Weights of a small transformer language model.
Size: width 96, MLP 384 tanh GELU, 1.76M parameters.
Architecture: LayerNorm before each block, no biases in attention or MLP, attention and MLP in parallel.
Training: a variant of SOAP for these matrices, 113M tokens, 3446 steps.
Each number is 500 + 25 x the weight over its row's rms, rounded and kept within 0 to 999. Layers, rows and columns count from 0. Numbers have three digits each. The size before them is the row's rms in percent of the matrix's.

# layer 8 MLP down (transposed), 384x96, rms 0.288, rows 160-193, columns 0-95
104:507519504469513525480452482484509490540534492527487527498543474520484496482522558494484494496539559493482518502528490504463488519494488524515510466515492483482485500458491495496485521495504504484474536450518478484554515489486492491528541451429479508526484493475507513465483490532453466488
094:547504511462479497498511477486443511502530491514487532486527508519535547478503494477451492553499479539506493508500478500501533499487507465455557523445513468497498540459509498437488507490489484494525502516500505501500480536475504479483521531500505497544507507539501527546458515488481507481
098:490510476475500519513514519514491524510466468523455520483436517501506501482463513473537517465529541511491497468493475484503481515517453508507525533510544502497533498509468476491503517500474505498486509529536516457518527496530500489509485540500488469504492509424531495500505513518557491429
090:500478509553468511534558508482498512528507493490526503503494543454511495503499521511479516501526518462547524502488549496515510464525514503491481490482482524466503516536500544494456505557488493524514479515512511494549519450482468476484490526486529537470480490508523479519460518484515476445
097:477509563503488556482528494523494495488485477539483514528554487493498511518436502515536491516522480529480501499474462481485504486520507475526507472514509471500489462472475538486527512487490480502494515464485503529490519495435479494498534516508466554480516485495449524517475490542511532523
104:465493506532498503468473467499507539516484494506471530486507499492531504491435521526519474501530547499482506530526509484548516518498516483491503530482497451507537506464476513512471547505514534499513481508507480465490521461447569485488542478524488498514517471502471499464494486499495463549
100:519527498498516512477541491502548527531509539496449490508535490484485484528476508495487521515464509496540448466525504500462496504549474479491491511522509494516506480484512520500469519474468516506483455467504524463546514501525495531546530452480541536512496540491514489516550513485463490478
075:480482482496511485490504477500515520474470478511438571549489505482538519544469490510459486413503499513503512519490520496471482506509482517483507524531492536476511466503511477501542507505530469532501501507489537524462496513522513470526493530466517522482501483519511513463472515502464458486
090:493500564488458581495503514502477478503499495545500475517527552479512490508490480502491545443482532521531515513475478450508488475477448495488543489499484484487524506487481512512506485514501472517522554503491497529497472509498524515538465496465468517489498512500511526530460517532503486492
123:487545460528496494510510498512503463542518495445521523515511496562482470473514526528515517506468521523494541508491485494484456533451498496548528501529529486489496472484488501488474473540487521469485507512507454484504508503486535478493508527517483517500452497490522505473490474442453495458
082:524466502514527491490514449499524506485496522518511466535507549476500517499519483531498534478529502496522479475523507487559518455530499500507557535525513521504485478529462447523537456485480514516470508500483503506496491545516474488536469516476480497536531475500499499447495536526511530522
092:506489531523496496496534458477555521489495508498474540500488516447488509467487469510494490492477538500467508492490454470480535487489505487474560486479491450520428485509486474476437511478457516468526515475501531472473484474484482529494510496486519488511517508487518512504523524541508524482
101:455488433464518487526495490480474458525500478498534492545521529474507515500474508520499527462517497490519473528532460525485493487475493482485528519532522489464488501479539525475536486525470491503501517522531524473490469522502506474490523540532526496504496480512537514519453477480527430497
098:489461516486484479486481519532532521521458518545496508531540512504469511486495534499505511464515514469542502497472467482474487527497530504475498454479493519473527506506519549486478495519528485487536533494511484522478523485484508511534494471533511518486466447494475506481444551490456472453
092:522510512532479470454505501519451502507497498486489494521501510459536512495467519514505492510501486423552520477470503516504568517463525524504511478498497516478571487509471464491461508490509526470528547492476528497495485471522511514509514506509553523521488485475500496498464535464504497504
107:485500482493512490515532486473507475484464533486545505508478513483515487507501518509483533451475476488478526491492539530501493489515465507507514471585485562512528471505467489508487486569511463513510449516489492496524531487542493505533517462502522463500547484498522504494497491513495496545
090:520496469472439489481502495454465557501475480529480480508510530437501476507503516457501509419531519519502524484531527476505500532474524503499489480547518490510502486527485495521507505527534476490546492490532510510524558550491504499504484523525484497464492494493483500496481524516475499501
102:527492449487471507473507496522539506532536481496532520463524499541475443552477475484518512519512436517498472515509480501510490538541489497512521521534473482505540496554484495531548465523507497499495481487491497523506491476515508544496519484460517513467524463511493458493502464482491492506
101:486513486476467497504452518510500503489494494459492479515450510532509450504518504475530457526477522499475539532539528513543485463483486502467515527505509469523503499532492478433518491489453537476532504506520511478560484496506449491492500515498510488485521493462436507479492484481509500503
092:498480506518545481466562518479474468509484511509566482513533519480490489534497514521511541530539485483478486544471505511462542521523529509497500511492510518454515523479470474501503493510463494518539472517496490518479487446459477545497523506461498542466509479473488510496511493497502457487
105:490453511522523491499479480519502530472495513504520466492476507465506463504494460456449502500490490532519480463478479532501518507457520474493504500509486529514498520454495515483554529450512464491441538517470503537517493490463458514508463468499491510514486499499548501489514517456491455486
094:474525555519517522463476528511489471478511445540474474486500475522515493487516468485522571495482502535548509523479493498446544509481521499510519509547495476475505473482486512518479508511508530498488492504524502515455482488504551496495510495505526460492515514494502503526500469441508456468
107:517512550534537445493470479494506504502475488503511509468533512475458494525504488507485485525533529463495509519509523452463507506540524474469509514543493500487503509521501455522496538452485518524492470467476467510488461504482472468517487494489487510480520509447500507566499476513513509446
106:494517496478450533496472495452463482504500545504506499479544496505489473498560472489485513494530507487480479488514499475496526502458521541528498529490518514526459507491527498546481534527507498491521506522511515455489462465494559530496485514472506469495462502541532450473509481469515484465
113:547481535522472483505510468454497522483494484483478517450531484553495476526469528491498510537555483520463499492526532480468464508507516487526498498535489506514479481497488497508523500496525484488475497523495458472573489560493493508498538459497513491505512463549477501510514503518500494542
095:520537490513540501505506523513496503497502516451519517540498478462545467444484548495489514435484514495488493466446488485476491543477520496488505514502553524519503488498509463512452520552459514525511465471518514506505500502473494489527533481525499505483483526496530519520503493470477536475
084:504535473519502522522501481476499517520473512446459509507557552481518482487474500466514514475493444492516523486497495447468491519515454489495538515479488485484508531505511495477517515510496535488541511481509462481510511472464485437520529523525508512511488513502537531511543543502479535517
108:466488538477494527470470475475536528499530473491498451496466503504505487524507505477515504493451507520517472528534533459506502542548507516489522481517505526537509495559512518497544495501499479523509514483482490506514500460466513500475468457511489517471513494505432496504509509517500506578
102:460504513478525485486525491501556550440472517510509502486487526466475476476506473510507503521551525452520463479489501555526523504475512456474483473515457500486554516506466463506521490525497488504501491496471534473495488454542490532484505476524493495515522515510510506497482473473510471467
089:475512476491469504492528522507551494483490529490492488526510525497452518499483513504502427457514560491451497511491478459547457484499552512489474469509467538480507492498499478497482495445480514535488508486501510510570493503505508492529506471518481529471497501485501482511501533531481524478
097:477501475506468467480510463491527499512527492522514502497456526482455483499502494493525470482517528486506469490470486516469516484480472509490471421508501538496521454554479466484522524536523506482465496522511526470518446519508501501542480464546487478466501493489471478490540512488530477508
109:503465495530481480515549470516477474511496487519529517530515469497524534498458489539491478533542540517487514505497514515510504539454494554474524513520503517495458515481522504472475542522473460496518551498511525513453520473488454502492472512507488522472499515465493513470472482490529470458
105:503510498500493516498508547489532496520458486527490506501506502511492475537486531509486545485544507492452526513524514476513484530524480513504513544489548521491511505501492511543451510527495475476488464503507451499498487527464556470507484521477526486462492505447488500421512523530469511527
097:474537486490489480448473504460527473501481504523508478528529549475496506504531443494465512524467524557489516495521508499505518493508415485455506499473454490491486480485477517517480490465484499524465508534492480499468476513480514499507463528476496511506522518499513522501495437507530516508
# layer 8 MLP up, 384x96, rms 0.295, rows 161-194, columns 0-95
102:506502521532511497526479459471501503477493533485499526505527523472484499491471484548502499506497524505473427476508507518528482478522450493525493498482493483436496466519529454517520541521534442524507498483507535506495501497523466545519528511474468495456527517476518518475497506449492480495
102:470455493602528470516487523518534510509494517519446477525480469533505488507483489499476529505493440515530493506515507510510526475505496505499470563480475533490484519477464500494499491486481492461475522503492511470509497482511539519469483504529498543503485486494526472467493498530524536487
093:522499502507513519460447470492472531513464476499475473496515526544525493543520456477522503533522475493512502545509473527507510511479472469546446506506464484528500490526509481495490502472539504495492541506490529552500479490486535494480530444489505488524536504466500529478529513486505543521
099:494527480502507519505491531492523500497513490523516500531506508514491449452488515514504481526507504539518520456524479503477473518482512558523505500534524490487487506506512448512461506461517487500554496453471483473500462493532527483526490445523505502487511510429483551483471529488499524456
098:486494521509511519484510541504539507503471491516537511456466445458509505489522526532500477507463531496476480503550493476510480485505526493452553519486506499494527515466525494480480519436523505478532489468496464490522466569520507521499488504510515520526521475522518500515541511507518516543
100:460511505480454476498481508540506521475529534495473492488499470506519497430531512486506462509501494492490516531489499510522508510485478443478474512521460549491475488503489509494538529522491459501543543531543491539502501488491471448496441504452507508498472498508516532467513477509497492518
096:506514505538494528514482536490491453520532495521475495480486476532486473507532510525552508446506488476512481475478524519539515513495473530524476523488487516521511536529502496472506468462469519505490515509520573543489520477506533499481545530498478525503513483547483529508497537551478490525
102:518461506490515469485500492465492525481546497525530476514523511504481519534489472464485493530482554526536505510472482505547492528445466508535486531489510525537511500499531525497505480506501497474465480517495496533494494530465493505482469457470478501462484433557478500492487514468504523531
103:498514497489505517491556466496504466487485488514494530498533479499458491499516520487558517498515524484484493490447511509521487475498489471537514502490449512509464516508485507478474522464477536503532481515503509489503476498557487531471471520433506542469528500514521554494497492542488553531
089:513475506507470455479521479506511525506506471507427502502480477509509498486500472535479511505506472499476521557500509479497490529495461533485492543484479489474477508480483485503442527532473526497480464544479484498518549475507524452479532529512514524501513531515544481479501459482502538541
102:530494442484458507504467511513501458494450550499482485535427496507523507518490513511495463503505474490530526503502535493529464533559452486492456507517506504469490507475493492512504493546500497529487507490491468541520545503427509505518505504478495486516503529506494499492494482471473495513
099:514494533499503532505494520488489528502479506558495483493523522460513513475458508513475468520491504531469477526473492530481547509532469497470491495484494480533493491467463497490515509493486478476471478534483533552455484529482468478464462514471475455506462489523509467466554512539510523497
102:530512488502518540528499490469501512502497538474473464485500484481504522507479500522493486515528442499518527464501525436522437499531469498475531526449484510495497510532513526564483508504491446497479456516525479477462496498519461524494496545490504494503501517536495508467506531501498521469
096:465499526521479522531493498467516534485510486530483496501516513539531515514490523512537463499452519536494493454478516480480500484445522513539484533461502509472471444473471514510537462443502558493514513542530476511484504519526515498489501508474460471486482498490503476504492506483481467472
100:510512501501518533501530511522499515499466477502521471487481509510485482527479501487471482484500454427486500458510541542564496506484457569504505548525515545503552465487458493521520494489517469485518482484517477476494524504516481461464477466507496494484519509510492524491484493535483505475
091:511553505489518526485534475519498486507464519506495461460476463529516481493514543531495480504515521493561530502441511501522527449517513478531477467456514509475522536472496514498479509515515488526533511474484528560493476479506498526540484489515510503503518460514472523530474513487497529467
100:522517505518502501498508516524477513507485468517469487539519507480495531513517501550512488526482520474474542508473534482464552522481519454530465494540523498445467544519476543513487492507500520472521517526522501471471481480469465492458502569483486474532519533487518521509504497478514497470
096:506505490546490494446516497493523517480516495504513490496518506488515487494489495530458537519517495491494460467529458472490550501516494471567523490507515464470479548500500536486524482480499525505441492461474483536492539518486526506498549475484540536514504469505500519502468535515470542506
101:492464491536484488496482483498504489534553490499544480457505516516511476476524518490496518513551493507532541460501499459476486542493484492481518528445446529506500546510529459516533503485506485538502471478541489483495466530520498501538463481496508498476507528523521489485529531451483518491
101:477515509500479514492465493480481493501514492492561495522496500498530509470531489488516470496527460483491517498528519483497494505519495490477483521513543467511513555504554492520451506496458539524493521491458451537512507517508489478476564475449475496522499472557472532499497542528510517500
091:477461484560546485510501454478499518478512528460500543510477526498492514479482487471486475524467486517508526484459511472496497523506481521511484537504525486526521543494456487551548491544529515519491499478518467490503480538555488489521460489502516491543490491480534464534507494500491486481
100:471517516490468481493534495458466502508509475461487465530475497523522499487492509499481512487521547453464519464489499546478507466460441495515504496475538466532499500496458502492510502498511466510537523511497493486505476510444481534508520498499508474529511498512525496515468475510543555560
094:510499514532530508446547474536485506481537509461503489507496476492491510505475521510530475502521469469550505469485496485485469515569537460496465507499508510532525486539489493498444517499468503497522481507525509496521478504481479436474528544488458512509490482477535523503471523475502470497
101:516490470486511505478530526484504547531501524491469508530475507486477525467510491509473493477486475482516524490556524498520537447481522510485488501510486528563466519517476479504507458439455533492511490508504469500489537482507492479515443511472485519493516536532507519469490490521557527489
096:505520490535521452498489513466529489513465491514499519538505477531492493459497501509514475522501516502529508480537531471482518531529536508487496495544489511508562529475489494467525465508520491532530495518480461498523526545501546544487469498460475501456527493525472483474484440478493496481
088:521464526462515539544508536494494518480533486539498500491497477457521479520465518490510470492473503510503495553532489514500461460522452515466548503498506466528471498451522451532502518511479477479513511544482506512514436515499465500487526510538505505493483467473483513478467482490496504506
098:534470521491491497543478499488474509537518478516557529563490512461446516484479461517481501509530522471524517487501545499537499476449489496542504487533537503513462507487491462538510533523491539496504524528513498478456495489479510478494504514488489485494471506454492485485530546484500515494
118:501482455525527473490480468516521557555494498496510484532472490497507482474498476495483493506468498466495502489523497549555513472441464516541493493487460501537461477505507510501487523496504494518564521484526537479512554498487484463497533495490517490501502525539536511509510519497545505489
112:536494471518485486505469479504440486528481507511470545499522525517499507462541491537493498478537529490475512474502503510506496471475508504487523483483508499500540477481445488521507511536514515516561487505520515495510475527502477470510446484449480506487524516499483520450553491540455540497
099:508508528530522524527525537536529501498439534475483498499504526509465510507516479501472486504481545476478485512540479493474481543534524517528464501453430491518523505459463523514498509481504505536484472444488487496513486531498463483504503515546490492531517515507475454475518505522513503488
111:493500483516512525494488493565519496486464507517496512484448485479557473458486482524484508510526504464510523493516519511544521468489473523528493480477530512490508515461516541476522547496482520500509527509476505466481481499506460510463493488569452513504516497467506558519549499485513498489
104:481522482455478508470522423473475535519528489506484492501477501541487439506496510490520508494471552524494498509462482500470515518475515504548500546490530483546506502540499468463480503516519512514495506523486490561482505489488548509457522515502509528484488501484517493469500539502471517521
104:507479518531500524487514523486521528525544537478499472493515505491458475461480501507520504512500523449529480514500506459471503499494549500509484460484506504493505529494500463512490533521506542488525511488497525456484464548499499516540486501476460481457474416454509512499500476498536519469
120:486465451508506492463513473510515495460490510520501522470485478506487501476507495538486485483531524511466514532465490501510522455501470513508455520498500509481508535530514533478531492520469510497559529540498493509506493482472518504521515521450496512493529444471481522470449468515508540564